Each number is 50 + 10 x the weight over its row's rms, rounded and kept within 0 to 99. Layers, rows and columns count from 0. The size before them is the row's rms in percent of the matrix's.

# layer 2 attention query, 256x256, rms 0.0898, rows 222-247, columns 0-63
109:60 53 63 47 48 39 55 50 46 59 55 55 49 31 45 39 58 52 28 56 52 38 38 55 53 49 45 49 57 42 60 59 57 52 54 43 39 36 48 50 54 40 61 53 58 48 56 40 47 57 53 29 37 58 43 43 50 54 22 51 45 57 26 41
100:48 55 59 65 46 44 56 63 35 60 60 43 33 52 47 41 35 43 33 55 44 42 61 60 52 54 45 51 53 54 63 47 61 44 63 39 29 51 66 33 52 38 58 56 53 61 54 34 46 62 51 44 27 54 35 46 53 42 31 62 63 58 45 50
097:42 47 42 43 44 40 63 45 61 39 46 33 72 48 59 56 52 36 59 41 19 59 52 74 64 52 52 58 64 54 32 35 64 51 38 65 53 36 53 44 43 65 45 54 36 46 49 57 54 41 52 41 59 39 58 50 43 47 58 40 39 44 63 45
102:53 46 70 50 49 54 46 56 44 68 36 45 47 42 49 60 63 47 44 50 63 44 39 34 34 50 49 31 46 47 64 31 52 46 42 48 56 61 51 53 34 48 57 54 45 40 56 35 61 38 42 70 33 47 37 40 31 38 53 46 59 52 54 37
119:48 39 48 52 77 54 65 48 40 51 57 63 34 45 39 41 51 41 48 41 47 55 67 40 55 58 53 59 34 56 49 53 63 44 42 40 10 45 43 48 66 44 53 44 37 66 40 59 35 48 51 40 50 56 45 34 54 58 41 53 56 32 29 50
099:42 43 47 61 45 49 61 42 70 36 42 28 54 55 58 63 52 31 54 31 36 58 57 62 45 61 36 42 44 72 54 31 70 56 54 55 54 57 48 50 41 57 42 51 57 66 46 60 58 49 48 60 46 35 47 50 48 29 55 41 44 50 67 43
099:47 57 37 65 27 42 51 61 58 50 52 43 51 50 44 43 41 43 49 57 35 74 49 59 44 59 58 38 64 48 21 56 44 42 38 50 48 55 51 43 49 48 51 35 47 47 48 64 46 58 50 44 51 55 59 57 49 70 56 45 47 50 36 50
103:45 43 43 48 51 47 56 48 45 41 68 55 53 63 50 37 34 51 46 40 35 55 50 59 59 57 49 58 60 58 46 60 56 41 52 52 33 21 49 47 63 48 70 48 53 51 43 47 33 58 47 42 48 65 47 57 63 49 36 59 45 53 37 51
112:50 47 37 42 59 43 45 51 52 57 44 54 36 35 45 37 61 66 61 66 54 45 52 50 66 47 64 55 41 60 42 44 54 56 36 49 51 52 45 59 43 52 32 42 62 41 50 58 50 45 54 37 82 45 49 43 35 62 65 38 55 48 50 57
094:49 45 46 68 45 50 52 42 59 42 58 51 58 58 50 61 60 52 73 55 38 58 40 60 38 53 57 54 65 66 37 55 41 44 30 56 48 57 49 49 49 69 43 45 70 43 69 56 55 40 44 64 46 62 66 58 32 38 70 42 54 50 50 56
108:44 55 32 62 52 43 45 48 36 53 70 46 41 44 66 45 55 34 51 62 48 31 50 51 46 40 49 70 64 66 59 51 41 43 49 39 48 52 66 53 52 43 59 45 63 48 55 42 52 38 46 46 48 57 54 59 61 57 36 55 53 53 59 60
086:44 47 54 49 31 55 32 52 54 55 43 65 59 53 36 64 51 47 59 51 46 64 47 44 54 42 54 52 47 46 31 30 58 49 36 46 51 60 58 45 49 58 45 44 21 48 63 49 62 47 54 55 50 45 64 45 48 50 57 50 57 43 64 53
101:38 38 66 48 61 59 57 71 51 57 56 62 52 40 52 47 61 58 39 56 51 47 47 20 37 51 55 43 35 53 58 70 52 35 38 66 38 52 41 48 66 39 58 29 47 51 41 54 41 62 47 52 57 56 42 33 56 55 53 58 57 38 30 45
111:47 54 63 47 54 46 53 51 50 61 40 52 31 38 59 43 53 51 43 59 61 35 45 28 45 58 52 59 35 59 82 41 50 49 44 37 37 49 50 57 41 49 57 53 47 46 36 40 53 30 41 58 40 39 23 47 33 37 48 38 54 57 48 40
098:38 49 60 53 53 51 58 48 37 56 60 63 52 62 47 65 41 38 45 41 42 45 57 65 60 40 58 54 48 43 52 56 49 44 62 55 34 56 52 40 65 48 49 58 35 65 58 33 48 47 46 38 43 50 42 44 63 44 14 49 44 43 42 55
104:48 46 54 51 45 38 49 44 54 47 43 61 47 42 44 72 59 55 61 59 49 72 45 53 64 29 46 48 63 51 21 52 52 59 41 24 52 61 63 52 53 50 33 37 42 51 41 59 52 59 60 55 51 64 49 68 55 48 43 48 48 53 48 57
090:46 56 60 47 62 45 51 49 34 49 35 55 30 61 43 47 35 52 51 62 49 48 46 31 54 51 42 54 43 42 61 60 53 47 53 39 35 54 57 64 51 47 53 43 35 52 30 52 46 68 45 56 41 65 31 43 70 61 42 54 56 63 37 67
109:44 38 44 44 62 49 60 41 57 34 51 48 35 50 56 31 58 44 62 48 46 57 62 53 63 63 55 63 57 52 38 56 55 43 51 42 37 33 52 65 54 47 54 56 58 60 41 59 44 46 52 38 68 62 50 50 60 54 50 66 57 46 42 62
105:44 58 44 53 57 45 62 60 60 54 55 51 50 51 55 45 54 39 38 31 39 48 56 62 66 64 52 71 48 59 59 41 57 53 43 51 36 37 50 48 56 54 54 54 33 48 46 27 43 51 51 41 46 36 43 43 61 55 31 42 42 58 35 46
095:57 52 38 52 53 67 44 45 66 45 67 35 66 56 51 34 62 64 41 35 67 46 51 65 38 62 45 39 49 47 58 54 42 64 53 61 62 48 42 44 69 51 61 60 77 62 65 45 48 32 56 49 60 53 59 51 55 55 55 55 46 47 51 40
098:40 44 54 45 48 53 59 61 64 63 51 65 61 41 62 53 68 49 39 50 45 40 48 35 52 40 62 53 51 70 55 63 54 43 28 53 55 53 44 50 56 49 53 31 45 37 39 27 50 56 44 47 60 39 42 46 49 56 49 27 43 48 35 47
098:70 57 50 26 62 49 56 33 54 43 48 51 51 66 42 48 46 56 61 48 40 54 47 54 55 53 58 61 48 40 47 37 72 57 41 45 47 53 48 50 49 61 27 53 50 55 52 46 47 56 44 65 60 49 56 58 55 51 57 51 50 41 46 59
102:46 49 50 52 44 46 35 54 51 55 42 59 37 47 39 33 46 47 48 55 62 69 36 50 40 63 51 31 52 38 50 59 27 51 60 49 52 67 47 50 43 32 58 41 49 58 47 66 48 53 53 41 46 61 48 41 50 51 43 65 64 51 33 56
110:59 45 55 43 41 45 68 42 58 32 46 35 61 56 55 47 53 64 36 41 51 64 43 70 39 63 42 25 56 48 58 50 37 59 76 69 55 50 20 49 57 48 62 63 65 66 61 36 47 44 52 57 50 54 49 62 44 35 42 54 43 50 56 36
096:57 56 55 45 57 43 46 42 41 58 40 53 22 51 40 34 27 54 48 63 64 53 44 46 51 55 45 53 51 24 51 67 43 56 65 25 51 40 55 54 51 38 58 58 50 60 34 62 45 66 57 39 47 65 36 54 54 50 43 71 51 58 49 70
094:41 68 50 60 45 35 50 38 53 55 50 42 38 35 51 44 62 43 53 57 49 45 44 42 42 43 48 55 64 55 57 48 39 47 43 48 60 61 51 53 37 39 50 40 73 38 43 45 49 29 41 56 52 65 49 57 42 47 42 52 43 55 42 55
# layer 2 attention key, 256x256, rms 0.0891, rows 222-246, columns 0-63
112:61 39 52 52 23 45 67 61 47 58 36 46 45 52 59 65 52 52 44 34 48 50 52 38 61 50 59 32 39 54 49 45 46 61 57 58 51 54 54 37 52 40 28 65 50 50 62 44 51 40 49 41 43 43 40 70 46 50 44 41 54 62 39 35
095:47 54 38 39 27 39 44 56 61 42 43 41 48 29 48 54 57 49 44 49 50 46 58 55 58 44 54 50 55 43 47 57 50 52 61 40 42 54 60 52 62 49 41 43 69 35 45 48 52 43 60 35 53 42 26 69 32 47 42 49 42 58 36 57
095:45 45 77 64 44 37 72 50 42 55 28 46 54 55 48 51 49 45 64 51 55 57 34 42 47 58 36 27 52 51 51 29 46 31 46 64 39 72 60 47 60 58 60 49 40 69 51 57 46 51 38 57 51 54 44 52 51 49 54 52 59 53 43 36
105:60 64 56 53 40 53 68 61 40 53 54 38 46 42 58 62 58 43 52 50 26 48 50 58 51 53 64 61 57 47 61 60 52 56 55 63 70 54 46 40 48 58 52 62 40 54 60 47 49 43 55 46 27 49 71 72 34 49 38 38 36 55 58 53
115:45 43 47 47 42 50 52 34 72 50 45 32 55 56 52 48 66 51 49 43 61 30 54 51 36 52 39 37 32 53 49 21 39 58 65 40 48 49 52 48 66 46 56 55 75 53 49 54 52 52 52 51 59 50 42 49 46 39 51 51 53 35 42 50
103:34 60 32 58 51 45 52 53 52 50 51 49 57 48 40 25 63 75 50 58 42 44 41 56 38 58 71 45 54 48 44 49 53 60 61 50 31 40 44 40 42 46 86 38 52 59 51 66 47 45 36 47 40 53 39 54 51 57 59 49 56 51 45 42
092:42 43 33 48 49 45 47 60 82 53 56 42 41 43 60 64 55 47 47 53 51 42 54 46 54 38 43 65 39 56 82 50 64 48 49 36 33 64 62 43 56 51 47 45 58 35 49 44 47 50 48 48 64 48 45 54 54 49 39 49 63 57 54 53
103:42 37 50 44 46 44 27 53 75 49 53 45 60 51 49 58 59 60 41 37 70 47 46 49 48 36 43 48 48 44 54 33 38 47 50 51 40 52 44 56 48 43 45 43 54 43 33 47 50 53 54 44 69 54 30 53 58 41 52 57 55 47 46 46
110:53 59 63 62 57 49 81 35 45 54 41 51 23 61 52 22 39 48 67 62 36 48 44 58 68 53 62 40 40 63 56 51 31 50 56 51 48 63 72 32 60 56 41 68 50 63 70 44 47 44 54 44 44 37 57 40 38 51 48 53 49 42 45 55
095:38 43 47 44 59 42 42 56 59 60 78 58 42 50 31 55 53 61 60 72 49 39 54 62 65 28 60 59 49 48 76 46 37 55 67 47 41 65 46 44 37 68 41 48 46 47 45 50 43 47 43 45 53 42 52 53 44 36 46 47 48 39 53 56
111:64 54 52 54 55 58 57 46 47 34 23 56 61 53 45 41 51 52 47 57 49 58 44 52 58 43 36 27 39 38 30 56 27 60 54 40 46 66 63 55 46 64 29 38 37 47 34 41 51 49 59 33 45 53 48 39 57 47 57 50 60 33 42 40
085:41 24 65 47 60 50 49 54 37 46 44 29 41 55 57 58 38 39 53 64 52 52 52 52 50 53 48 40 51 57 66 50 58 22 50 51 52 39 56 49 56 42 59 69 47 66 56 50 41 62 47 55 43 53 69 50 61 42 50 60 46 61 51 51
100:44 50 40 37 47 56 44 55 58 62 62 40 57 48 64 58 58 47 41 34 48 38 62 37 33 37 46 60 42 51 61 45 56 69 63 53 58 56 55 46 57 37 54 63 53 52 57 45 45 43 46 65 54 43 64 58 62 55 16 37 39 38 51 47
110:62 70 32 59 48 39 78 45 36 42 45 43 36 39 56 33 64 34 54 44 27 39 47 58 54 60 58 60 43 55 53 68 54 65 57 58 58 52 44 44 51 56 38 60 38 51 49 48 50 39 53 45 39 46 47 65 25 59 50 31 49 39 42 60
102:42 44 58 44 25 54 31 55 56 55 62 37 71 34 47 61 60 49 56 41 64 55 59 40 46 52 45 37 56 43 44 34 49 40 50 47 50 59 57 66 61 38 62 41 55 51 33 51 51 50 53 53 53 36 36 67 54 49 59 44 41 49 49 56
107:37 26 62 51 54 37 51 60 43 43 52 54 42 36 56 52 50 49 57 63 45 57 52 64 71 49 47 36 61 49 59 68 35 40 67 43 59 64 63 50 56 61 25 65 50 58 52 48 44 49 52 42 56 58 56 42 48 33 33 61 62 53 51 57
084:55 53 36 28 61 57 50 60 66 33 53 58 48 52 54 45 63 34 56 51 48 54 59 71 41 53 37 80 42 51 44 46 59 59 63 54 61 42 54 60 52 46 36 46 57 46 34 39 50 52 61 46 59 48 41 44 45 38 61 55 40 55 49 54
111:54 61 45 64 54 45 59 24 60 48 42 60 56 51 45 31 52 73 56 56 50 46 48 59 51 45 53 39 57 50 35 63 34 60 67 49 38 47 55 45 44 47 48 40 60 54 47 56 51 55 51 45 61 55 22 44 60 31 53 59 64 45 38 48
104:46 58 41 51 34 40 56 49 54 54 28 49 53 40 62 47 63 50 37 46 58 37 47 38 51 72 47 48 39 47 41 40 60 34 47 46 36 45 48 46 56 37 62 51 44 50 52 47 48 47 50 40 65 44 35 69 58 53 57 43 46 40 29 42
097:53 48 42 65 50 50 18 49 57 60 62 61 44 61 47 54 43 64 23 37 50 38 38 43 55 39 74 42 42 53 49 48 47 55 41 40 37 33 45 43 40 40 62 45 59 54 55 48 44 45 40 53 59 60 54 33 60 54 56 53 53 55 61 48
096:32 60 38 46 40 55 43 79 53 63 61 32 55 53 63 39 63 33 52 39 41 43 47 35 63 47 68 79 53 54 65 67 47 42 49 66 53 57 45 47 58 34 65 58 48 58 41 44 47 38 42 48 58 37 54 56 48 60 28 51 47 36 56 55
095:48 57 71 49 58 52 61 43 43 47 64 37 34 51 47 40 46 45 48 53 43 41 51 48 52 49 59 58 50 59 50 61 45 50 58 37 53 37 54 40 58 55 48 66 78 63 51 63 51 58 48 39 48 52 46 43 42 50 65 61 24 54 57 79
096:54 43 25 40 52 56 40 40 54 50 64 60 34 44 50 72 58 64 58 52 51 53 61 64 55 36 49 50 48 62 51 36 67 72 65 46 53 54 46 45 46 43 51 39 52 34 66 35 50 58 50 64 44 39 56 56 41 47 48 44 62 74 49 54
110:55 53 44 74 39 40 40 44 48 49 48 59 58 45 43 57 52 61 37 31 55 54 55 49 51 49 78 40 64 51 41 62 50 60 43 43 40 28 40 46 42 46 65 45 54 61 62 65 56 42 43 56 58 56 39 57 46 58 57 49 64 63 49 49
101:74 57 51 58 46 48 59 25 51 40 32 58 42 51 61 54 41 51 47 37 57 64 41 57 60 52 33 42 42 55 36 54 44 57 49 42 51 33 51 48 46 51 26 42 65 39 63 50 60 52 62 39 47 68 35 32 43 52 61 64 46 56 46 54